From a checkpoint of a small transformer trained on Wikipedia.
Architecture: RMSNorm before each block, learned and rotary positions, no biases in attention or MLP, untied embeddings, normalized queries and keys, capped logits.
Training: a variant of Muon for these matrices, 15162 steps.
Each number is 128 + 32 x the weight over its row's rms, rounded and kept within 0 to 255. Layers, rows and columns count from 0. Numbers have three digits each. The size before them is the row's rms in percent of the matrix's.

# layer 6 attention output (transposed), 256x256, rms 0.158, rows 53-61,117-125, columns 0-255
104:105084104104122113158161167114113108159148155112091116071177060130138193094055178106141091156123095104128192089193158083165086106111162128097146100150103087125171141126138139080110094132165152142107145139131131154123136064131094111132158128083119133132123047158145115147128076147148120159131152149120067108080094133063174183105069095160117144097129168148093135121166101184145196085129096106100037168149164153161127112109200106124124123184147138139145105168108119140087185089201173090165142115099165044131178102127184121166099118175073080148155115114185111119152126124091132115152140132115138103077110127128069100135117131160134126089148118154099119133149138086121089103115115108094149129076072148105147094113105192183137171117112137065136129160111113099144145078142151
097:084129122158131118143085109100070109161166086166111163137123088079087070080136111107108181155146067194070173107114140137204084159142186150101098198081085108140151084096105121117098151131198128162115139135118132189100120139125134147152140197135085092099128145129145148099114152122129131143151153088110125125152110083136145103135136124149102109150106147179148141127104126142070095107115151241148205168143149128147130139122128108115140193095178163181097154135117051098114131159088112078130157123094185131114136112110168115162121075102168117144111183175111113149087094092185061141117127105120101165170135105100148177119162124089122164140168129139139149128139095153127125157116133146166157116199103075163149063144121098154123104090174101131119128161148123090163197197114070
112:087140073113119123161118147092199118205117128161118111126120111125156135040104131128141127138158161133139165150122153143185122053105163148133115142107156098139167151084167094081096135128166103092104131122081088145163086146119068132138111125170108146104170118158138127112167089130146062110127152117108154118174129062142144097139118122135150215121105162080091107202203143111161138149173158131176126153098145143099075147095165153077134128121162154090139105141057068124146091082144140115158154108106074075195066144160092115138074139153187106138134129140119155139112173088144103114090157136124185114138158178128126150117067073121108092107150100134157157114081089121117144106133099124151160103123132134085176121135116109125064070189083198084174076137119090081128102163145190
116:133122148124097133106157155166116104131100099090186120194113181187159076135111172109129109175164134101128136158174145161099105156120142096171159117112115053120196141122132131150133214144157106141089117096091162149085108148125138121157156171180146144115061142130105109157113102135171089102093093108173060086125128097088124176110129087101135161110091171141150216120119114090155086138109218177119094071101118171131141167137078180092160142102135122126125100186132121176097121111107108175123117165201148119174097198093092146168147118185142138147143134103120111096107172108122146108148118153153124033128113126168164095169124144104129116115166124108139120160105151080109134167088098145123196138057148156166084188152144101122139141108138136195141151104115135111089117071122193
093:116067141103085135185128149126143093131165125086121184152114154132087126194116127126130155110137106059155117145125126107130121137099086174140105104180168140148105167120142177159161127071093140065122089112158147092181160066160103094149205115143147115135109121126125216130122093135135188131131150139107150118124154104081125123165146224138053102074119142208169109121081132122061117166098136080129112090122123123119163132141117090125107120093111163135075109147151120122111107190114169089122094146118153154104068207143087187120131166149152134122166062114142122117115123179156106134164113169100102167100126189151125105159088099143135147157112191112077129160152070099111136152140141176145142114163129058138131088156122146121126145173035158131135127107170137192106107184153187
103:079188095120161190100140126109141164128118149148155074165113079205211070130145128106109217117165138147150087066127143143054129115085145176132113189059094188133101088088156095159089119125175064142094124189121144062143132148136096140151105146091140117127130173152136135150157117147147133111124130151148140113120138145161069078087156160132148142105125156128124079162120114169117052115163113125112185172167099110111165141079082120122139164140142148141186166151019122121111110181156123140121131119098092127155139092143157112117136170118190157160100122098153118143116106111198129181071170123088166135173101098152095145173150098134161125127087118099126065126119124141124114122110143131134127078153104119159084157151105085137056110098073118066100075140131124134161160138114133
104:153096125110151152118215125160121162138172151119185132126136118210149156119123130115043062158136098117131102114168072123169219094125129137152172141171091123118187134119126131085126155117040062099122102121166093123129121091126116050169110157129168079127106108128110107142149137084101021144117114109093138054111168157085107138108141120148135095149121135135131119130113114111127084082123103091072178116141072105104094131100145163117148108103137132143086125113099091125091148160115199112172160133158134066157122124163119096138127120089094116134137086136137104112108143089109075073130097042134122150081154072103130121133059172101114183141136144107112104120102180146119102092134146134146085139093122156114144136099215115169135122079133155069118206172156091151129133125153086
102:217144149128147085156120133157160097139185132120151138156137126116133091126218099086158070163154153140138111205135203103110078140106112091134174143090151120134160169106114101097190142120044166139148108099123137141142156166116134134179142133128118091144105118129138152101158073172121165165147150141174153103163107139147097104112142160141127145080087096077087114106188108088121122158088110092167207130128181113104117151112105123086114157135101116175126116167113132096141201168114132131162151130113157189171173115123193174113131173135134123114114100091162125068080169185121115058105195159130167163062151194154134139135137084154136105146130153160145143128106130158128151107150066135153166138125130179063113157157090123147122171138128080100136150069123166080154133131109217
101:148138097119186147138103131018154129124110088101148133104155116105148146065129070127181116141102143164142143164120126141148088130096106105108168173064097177148122145099147110134144095040138119132179170090087118126135146095116105075129107063138109177129187129075153099074196125155129077133150182067117153152130114137152134132137139100161186161161108167146149130078094129158145123095139098116086128172165129114126140171095113083163122120070158080191110146143139103125144148136131174149206123134065132122191125092114103103096168139116112146109094101164145078108082099126073123133122185103087127163170115147112163104121078156103101110130136122067160153032179096113130100113157099067126099174147133138128103060119095113162144115185071096114116105179126192136136148141151152
102:143145143170088073137113097180208109122131131131133092133103182120123112132171079137112159121126167171127131171087154136123169139111114135123107137121117161125102132153095106176143158167063109130185093139160101151162146142068192119183082114157164172119128199117105086118136163119081132134160092081135164115115177136170141073142153122191148090161143133085158160172094152052098104106103113138138137113129051101088144128150123142134131112090131106135099152126159092128162090159076053123107081163146151206107116119112097183045157121109118123098126134136090135162115126164163149126137128178134120114192131108144145153087171041081081144184088131104129177133139128181113133156086111110174063137205114115154182153128088073070114105193155149167130113129117170118114123178130131
112:178084179110100152092182105144115068085093149186148158111147148130160165079157102126028101101121122095157156142167137146085128131088114135132151105126129150131143181110156160100153181125062149133202147123159139117102133170139136063105139112157161103151131079178135109162199053162154175149121138101117153126132140149167147103143129136102098145096102113145101095112121112078149098120109155058067112109135153096145085131142163099146163106129121125117191129101130122154116081154160130155122117102140131108165138091166095114103178090150094111130090092137146159153138117102160218132053127110155176042135067137161125110104068170122124042133121101191091173155098155067139076068110114148128068148091149113112133156138096131065102109127122127101131148163142103147098099121151204
108:162087126133168088113150166171076142032102122106113160076087136148079153142136108124133149140094067113096121095072117133122092153143136119064096115118094127143117083148131096137141083135091111167161122149191125110126168134117158138171132158081101129163148156163115151114135152107091152151153117086141131116109130225077135229133087139145136079129180100165171129097104112087135109075150130120110100082117131074121144159166090135147085132108064120169100174113168116085157200070132129105084144153133179142043164117093159139154187132103090122122149145136134091112144099128089090144168092147145086131145120094140147177106167211120153167168140156124117115155181142106163082141172154193105125120139084088164103097100100119079154168085165092205145158130121151172115139129128088
102:130112102145110177156169097080113141125143102144104150137176092132123166110179131140115140082108108123104121094109116094098146093167178139133162114148126215167070130127111151191119088117110161211135179155113090162127200049108148107098137131097175106146121126139119184129157220093108212138205148140149153122160138125168142080140088131163131108169128141099150088160126154127061156161125073107110118173106102107140126098187075107165071135144141123096136097115129131114162144216197072104120156062093107148083168080138149118149092071100137174149135090135168153145174144169118133094101146098142111152168113169117057147153105155152142097142080142149122080136170114142143133157142118103183162093115101093158140081138152137109182122159112117084123127189149122146124104147187138
105:073158116178117141116094101137144117125164227134103104107125154169164190045128197113092028093138194125106130097099141120165066097132135163089100157133170157131124117099130124055109183107168111154122111111117160181139107167128155145134142156063132202168085086190159109115119169064083133110123117127060118139117089160101183115115099106159119113141139104131116095111165179108170171115148119100116164145130127110130155102085094118127145174169107105126092126128123105154108167109153068104119094144102140112135192109147162143135149073102105079167090186153127163164095162056151112154079053143118138131147071097097128097070142124141135136124096112108155112069122211168108134089094159073138091136125102139122148159099109095162148097118151102118127146158098142078146139114112115
102:123099141107092118152141069102135098119156110116077159129143150087078193086094121132132115126083123086161136107119120129165129136138096107126137098187151093112137174185133185119138157136139142094120154158108107151108075117147135197106151125142141139133164071142145178117164085092156156121126092174142174151136115176087108178133118163095148120194147143122155190074155183086144155219159171116107074171102159115143069090149173141144121082121062163137063077081170111106177158111058128126148154125138152085100094197090143134176089154130115114130129160146099144105118170101108147134163124143189080073104159157055179120083124158179084175140143112110138202111111146174114139136184122092081157111191114136125167130104124169117168135157147151173174159133117159139112124134063134
106:095115108187178124156096165120171089085123087117101107078122111064091106175137131132161151080069136160117189115088178153103101160128177077091153090099184174127109080148122135154138110087159126115208153124074114117189137102149101155080102119091113174118145156196098169158149114165107173161135144137140169181135109102155134157185106123146155154126095101148104132098143152164129154102118130141127089110126118205153121126146129072103130125153146163174122129124069094095120110106153136114093166123192132122108166103094149164123081114156134125097117133167073166149143206179090098144150083168179222119169161142148097073126163150126092153126131146126095147149157120082145154145102100069074120069128061124129174135119139111137115164188126137214135067125125148117165122158084119
106:087101135103155153080171155101142138152101074120134128114071154182116115137071140161083146126138108082120127115138087106118116129167148129133116171156055117134085059118171202136121121119151121163156122104137164138149076114167104145103157126128092135121151128148132094081094210119130080100137120114061121171143196107089119127151146061090106090152112120186184132091120158170085153123130168125179126130150143147106171108147122176125120100150184145095097157125157105117169080108092118144130092140095104120113135074115131125127137096078170138166138178254063099197129110101095126194124093114091156078145109118141122123144089117073113157121191090143081109118169114064110051131161126102157118187155109100156077162174156106163174116116173109096114093175121133147114143107127075
104:137140149142133140161094120208118143097152215124083082148123171151073205130164140167099115076156105084091129119133120163157179095140145142137080137157164074121158156147084095123127123187111131143110086151138161150147113179151164174143109167114175081141138085127187152177098153195133139126053111168120100139095102129086093146109128146098082133054098076129110045084117142189106178112165124118162174136137148172144128115124121127078144167131079151069169121142117184134114136078149084123109091128163130121104079161105165162113081094158125135107183130073146185141150163152165114178151125103175063084134088106148168084164171151129129081105098134122065102146111133145102175123113138163176138118098185143126138165165199133132104115093126163117090166107104143150095136130121129
# layer 6 attention value, 128x256, rms 0.121, rows 54-61, columns 0-255
097:127174132158083112140139131125150169139144104114106029134068084108072059140117101169147173139129140195143139070137132114141112207118149131117095167161148124115099106137098125130105119134120133155077102166119106126147166104154086146130168138113146132136116109095175163110135153110148055140126122094107147150046107107070113120121145106107127110141104095130134172092117149123111158155145135206117071132118139145112142121089144130071183140152150141089132093184091157080070194127136149117135108127185119120093137174078200145151183136151130127096136242117154114109126181096148042180094124160107191125171155127119149175147136168096184154164149133147159150149165140160110106106142151081116175078180106084127180107115101102123104156155115156170113134082108185132110186151173075
101:063127089153180167125146068189171112191148129182114130153122143131167071134112178107119118151180145107117111104146139096134090083122136114150139134178116113118131204138135192085150159141187153095135144133064100108130122088156101118082086096119150148176104075072167124168104160130149148103129136157111108142105149077143164039188160154121055164153161108145105105134141089197124109157118170154153109163183090089122134067121141136139167164142128141114120093140069131127112094164162140107150088071090120111160163122146138099121060144193151154151120103128142174123112155095114150157107145095142159163130175109129131134096091109135140133077084108154140099138106080139144137124195159022097160152136144169160106187067158108138113079181077098119108099152163133152152165144092173
105:111103153124083180120131100157112098150129191155199117157159197096117134127083117140203122154166118136116140104183141112195138129119118117136128103034109099139198086181123123040115170147140122121153124163112169138100125139195105051140092137124143138074118121082153050161149124169145145161092146111118130115089143105083174151117114142115121151137132148150075153126135106170112156148174140157125117109126111148131097111076172118088159120077110134163095099086101076171072122097128153149076084124148150145193056153188155148132154123061147131139125126134097116100088117136087105134152133118088080078181133096121155097139133075127169155097136115128114115137082165158097136121107140146069101155148182197080127123174157102181095201082132120181158154160128093108166124138101178
092:117115086166083136155095105053095065097095090094164144097155113067098061151112098116188128170131134101176118179155119117156197085146157122157128113143114151120135134080142169151130076077101132127137124123115142070099168102174122187145142106143101110122136156131151152157153114187122096154116140076125110078141147095132079145099109149097113142092126136162142175130100191174207096142085085147113126121149079182148115107142151129176111095107140199150154152118151147127178086186061155176152194105161091167101119171045095132143155129169127157144133119062100128108062122144162168096161161158154139110221161158125126132096120129149151036145139121140063157139138111115083142125145100191122101118147109119129121108126147121168107131174122113158155124156122170140166110136101202
093:058117090157148072090125185125101113129119153155119093153083146134152111108191095169122125135169058183120156148095128060137151124041182172123137151162154147140151095086159128143127087157111107149129082114159115127123097104119149099071119144116083093058090108121094115108079180107111049065137157103143076147104106109140116132074138164134152172079156140153119066127137151143099122128114150136159161134160096108131217106058151135100168158186111074073150131163166146090169151154151122137133107087134120182136153089165162133108141172176125111152136108128136142180087072181117094101175156122119148138123105148170119171175127099115161148124091095136167088129170128102155124161089174153116138151127153179117115151125134096107151125028047106115141078088142163108141138157166155
097:140112184102099143127158153178105146145133140141135144123143165176107127140168182191098092152085118108065080138113134093122108105095113115141113195126065133111068130118130110095132149110103132153107128115170106143084095139168151127128139119152125189084120142076092146132140133126198098095158131123140128067117152111112129021191113125123100157118113108091113124188106093076175081118119114179154162076121065112092095148086075106133102164110173114084108136010112212141124152115092120159108114116129141140126172130163147139099223116139138112104120126093167080111133104119093138122073143122103112057105066161116122124140172155135169060141107148160066113149126128154093116098130114109147115156134197087147091067100120125082133129079123128097166139167102068159065113157105133
098:207216126182131091187093110081151104127171102135120173082117123115167101132133105143132130100182146144116111137171140111120177149136153138143145107096255161114153182132076112108161173102150131108115155166177126124124172156157134102100099124119106134145084115094137082167126103102189149159113156080174108110135134198141148101126132127196125156123118155155101085116106086146174109132059128074131146132113104145134090124179170111190110150104073149119132072158112132162113112165187097102152138144134158139151156110133209118123115058171117162116147086067126097152127128120154147130116107138129103139077136128103088166148165078183151137134110119155074095138100092215107117142117114101107135150109148125128147175083114140078130123140147154138180127072130108064207163172069158
098:096167176121140098032087130086167128189138063095123143093164123144130070131130108111106106141107123134229129109139129099144067165089149090119156144122159161127111085107180143154053136106115097133144143075118068119069119089116090110129144132133048113164116140115087155102182126075118088088118147125077127127147113176137166098145138152136121103185194176124170102173139176135144077121094183118103108128157133135130136143136127143174147103118174066150082161155098166144122181095115127089159138138107166146139180092082125145118147136153164111139071140127116084084121121067098154116107162110143164145066124147118076141139059142139114177110099126150095148126105060155177118145208153142106141162136106096149149050098126058115153106149127122165082103100132125103113186169112089